Part of a small language model's weights: LayerNorm before each block.
Each number is 50 + 10 x the weight over its row's rms, rounded and kept within 0 to 99. Layers, rows and columns count from 0. The size before them is the row's rms in percent of the matrix's.

# layer 7 MLP down (transposed), 384x128, rms 0.608, rows 119-124, columns 0-127
097:32 42 46 51 47 41 65 33 56 43 61 37 73 40 42 57 36 58 49 48 47 40 39 54 52 40 59 63 44 71 55 63 37 47 48 65 40 35 43 45 39 65 54 49 47 48 59 71 62 46 60 49 56 53 44 63 60 55 54 55 50 58 58 34 47 36 54 55 57 31 58 40 62 63 55 55 59 52 62 53 61 56 31 45 39 55 50 54 51 46 31 53 40 66 46 59 43 32 41 73 39 56 39 35 28 43 37 51 44 53 54 42 39 59 60 51 61 52 34 51 50 46 64 45 45 61 58 39
082:51 42 46 58 54 49 48 61 51 54 66 59 43 61 44 46 53 37 54 80 39 45 75 37 40 44 72 69 58 36 56 57 52 63 67 33 49 63 36 56 46 51 54 49 45 43 54 59 49 65 36 33 48 56 40 50 40 49 54 50 63 53 44 53 51 49 43 54 47 58 82 39 60 41 37 44 48 54 41 41 65 42 49 30 54 44 38 44 54 53 62 48 56 55 49 54 51 48 35 36 53 38 57 42 67 41 68 38 47 48 49 43 54 57 59 55 64 40 37 39 43 47 63 56 62 54 56 67
111:52 44 53 31 48 51 53 37 63 67 56 41 57 57 50 49 51 38 32 65 45 59 57 48 53 47 58 53 45 46 51 35 39 59 52 44 36 39 57 42 62 47 57 46 30 45 37 68 47 45 60 44 55 53 48 53 58 58 60 44 66 59 44 55 33 48 39 52 42 64 46 46 40 50 36 58 60 34 54 71 40 51 43 57 51 27 45 45 71 68 63 46 63 58 49 52 56 27 28 30 49 49 40 41 39 47 46 55 37 55 46 60 57 39 69 56 39 65 49 37 46 41 57 37 52 46 33 53
108:33 52 57 54 44 56 43 58 51 32 50 56 55 40 51 49 41 62 26 63 38 47 54 33 51 52 57 53 55 40 40 67 55 49 57 46 44 55 51 63 64 49 55 47 37 42 54 58 21 53 75 49 39 67 46 73 30 51 54 37 65 46 54 51 49 43 55 45 77 46 49 59 41 46 47 39 47 51 42 63 67 36 62 36 38 48 45 52 49 42 59 46 55 46 48 52 58 39 43 68 63 54 47 33 51 64 39 35 36 49 50 60 44 67 52 44 37 57 46 48 39 43 56 44 50 59 65 43
093:46 43 57 50 41 41 38 44 61 45 39 56 50 67 45 74 45 41 52 55 65 29 43 55 52 56 46 57 46 51 53 42 48 41 64 48 43 54 57 38 37 65 45 52 50 50 45 55 58 52 52 57 35 40 35 46 69 51 48 42 41 57 45 53 37 39 46 57 42 64 51 50 70 63 68 54 55 61 69 50 48 53 34 47 62 59 40 34 43 42 36 51 48 57 55 41 48 62 64 66 55 47 54 29 44 67 55 53 47 37 37 32 39 55 51 41 45 28 53 54 33 39 43 67 67 31 64 52
092:59 58 40 52 42 62 43 69 49 55 55 59 60 54 37 62 56 55 43 36 46 59 42 39 44 50 48 36 48 39 39 40 60 55 52 50 45 51 59 49 35 41 53 62 30 57 54 62 54 69 54 67 32 44 50 65 34 64 51 40 47 26 58 38 46 56 58 64 33 45 81 62 47 60 52 46 45 44 75 46 48 46 41 49 44 56 39 49 44 56 49 64 44 53 38 56 46 68 54 44 55 57 73 65 48 51 52 39 39 36 32 53 45 45 50 54 54 46 29 54 56 44 56 49 62 40 58 51
# layer 7 MLP up, 384x128, rms 0.223, rows 120-124, columns 0-127
089:37 51 61 50 55 75 43 29 32 37 55 50 48 47 62 61 55 49 38 48 48 52 39 49 34 66 58 41 68 58 45 62 46 58 51 54 40 59 52 27 46 74 58 57 52 35 41 44 52 39 46 53 48 47 51 51 41 44 34 33 65 50 57 29 70 65 40 49 38 52 34 60 51 59 49 55 41 53 57 58 45 55 69 55 46 37 46 47 36 36 54 55 41 43 31 50 62 50 50 52 57 62 47 39 57 51 33 38 56 59 60 52 70 60 54 57 56 48 42 41 36 34 57 56 43 50 53 58
109:54 44 53 57 50 59 50 29 34 35 47 37 53 52 52 57 58 64 53 41 50 66 54 40 30 69 59 64 54 33 57 62 40 43 63 41 43 44 51 52 50 39 65 61 44 43 53 36 27 52 41 44 58 66 61 32 58 34 60 42 67 47 57 67 46 30 52 45 40 39 42 60 26 57 59 54 47 49 58 51 58 33 56 44 57 39 55 40 46 70 51 48 45 41 51 51 60 55 62 54 55 34 41 66 42 36 40 50 48 49 54 49 50 45 52 38 49 58 45 42 55 34 67 63 51 59 48 62
109:47 31 31 55 45 54 73 46 38 46 68 43 40 72 69 63 37 44 40 67 57 53 56 53 43 71 64 50 33 42 41 47 52 50 54 31 47 53 36 59 42 49 60 56 43 40 38 47 51 51 44 30 42 53 38 41 54 38 60 51 56 34 41 46 65 45 55 53 67 55 56 24 44 50 52 48 46 58 48 45 46 55 50 48 38 44 72 56 43 43 54 62 56 49 49 50 44 58 31 55 58 62 56 39 55 58 49 61 46 40 55 51 59 41 52 29 54 42 63 58 51 44 45 51 57 34 32 61
096:54 46 51 44 60 44 74 58 58 46 70 59 59 54 43 50 45 55 59 52 37 53 56 63 47 51 51 50 37 45 56 54 35 36 37 66 53 54 47 50 47 44 39 66 55 46 61 43 32 35 54 56 29 31 46 41 48 36 74 49 35 62 50 66 54 58 45 57 57 41 54 53 63 62 51 56 36 47 43 66 51 27 59 46 46 41 53 51 47 44 62 51 25 52 44 58 64 51 53 37 67 54 43 57 56 37 41 64 56 65 48 50 73 52 70 59 54 54 48 39 36 57 46 57 39 50 49 60
092:55 48 51 58 51 49 50 35 61 38 46 65 49 45 47 48 48 48 72 44 30 59 55 45 26 52 57 43 38 51 48 47 53 47 63 48 47 59 55 50 64 54 56 52 52 66 42 31 58 50 60 52 52 50 54 30 44 56 46 52 49 67 50 36 63 58 56 50 29 44 48 55 44 66 52 68 54 47 50 50 49 46 43 42 63 35 31 51 44 47 50 49 58 43 53 43 58 13 64 55 41 35 44 42 53 57 43 57 46 53 40 42 57 40 37 45 67 59 51 35 62 49 28 81 44 53 65 54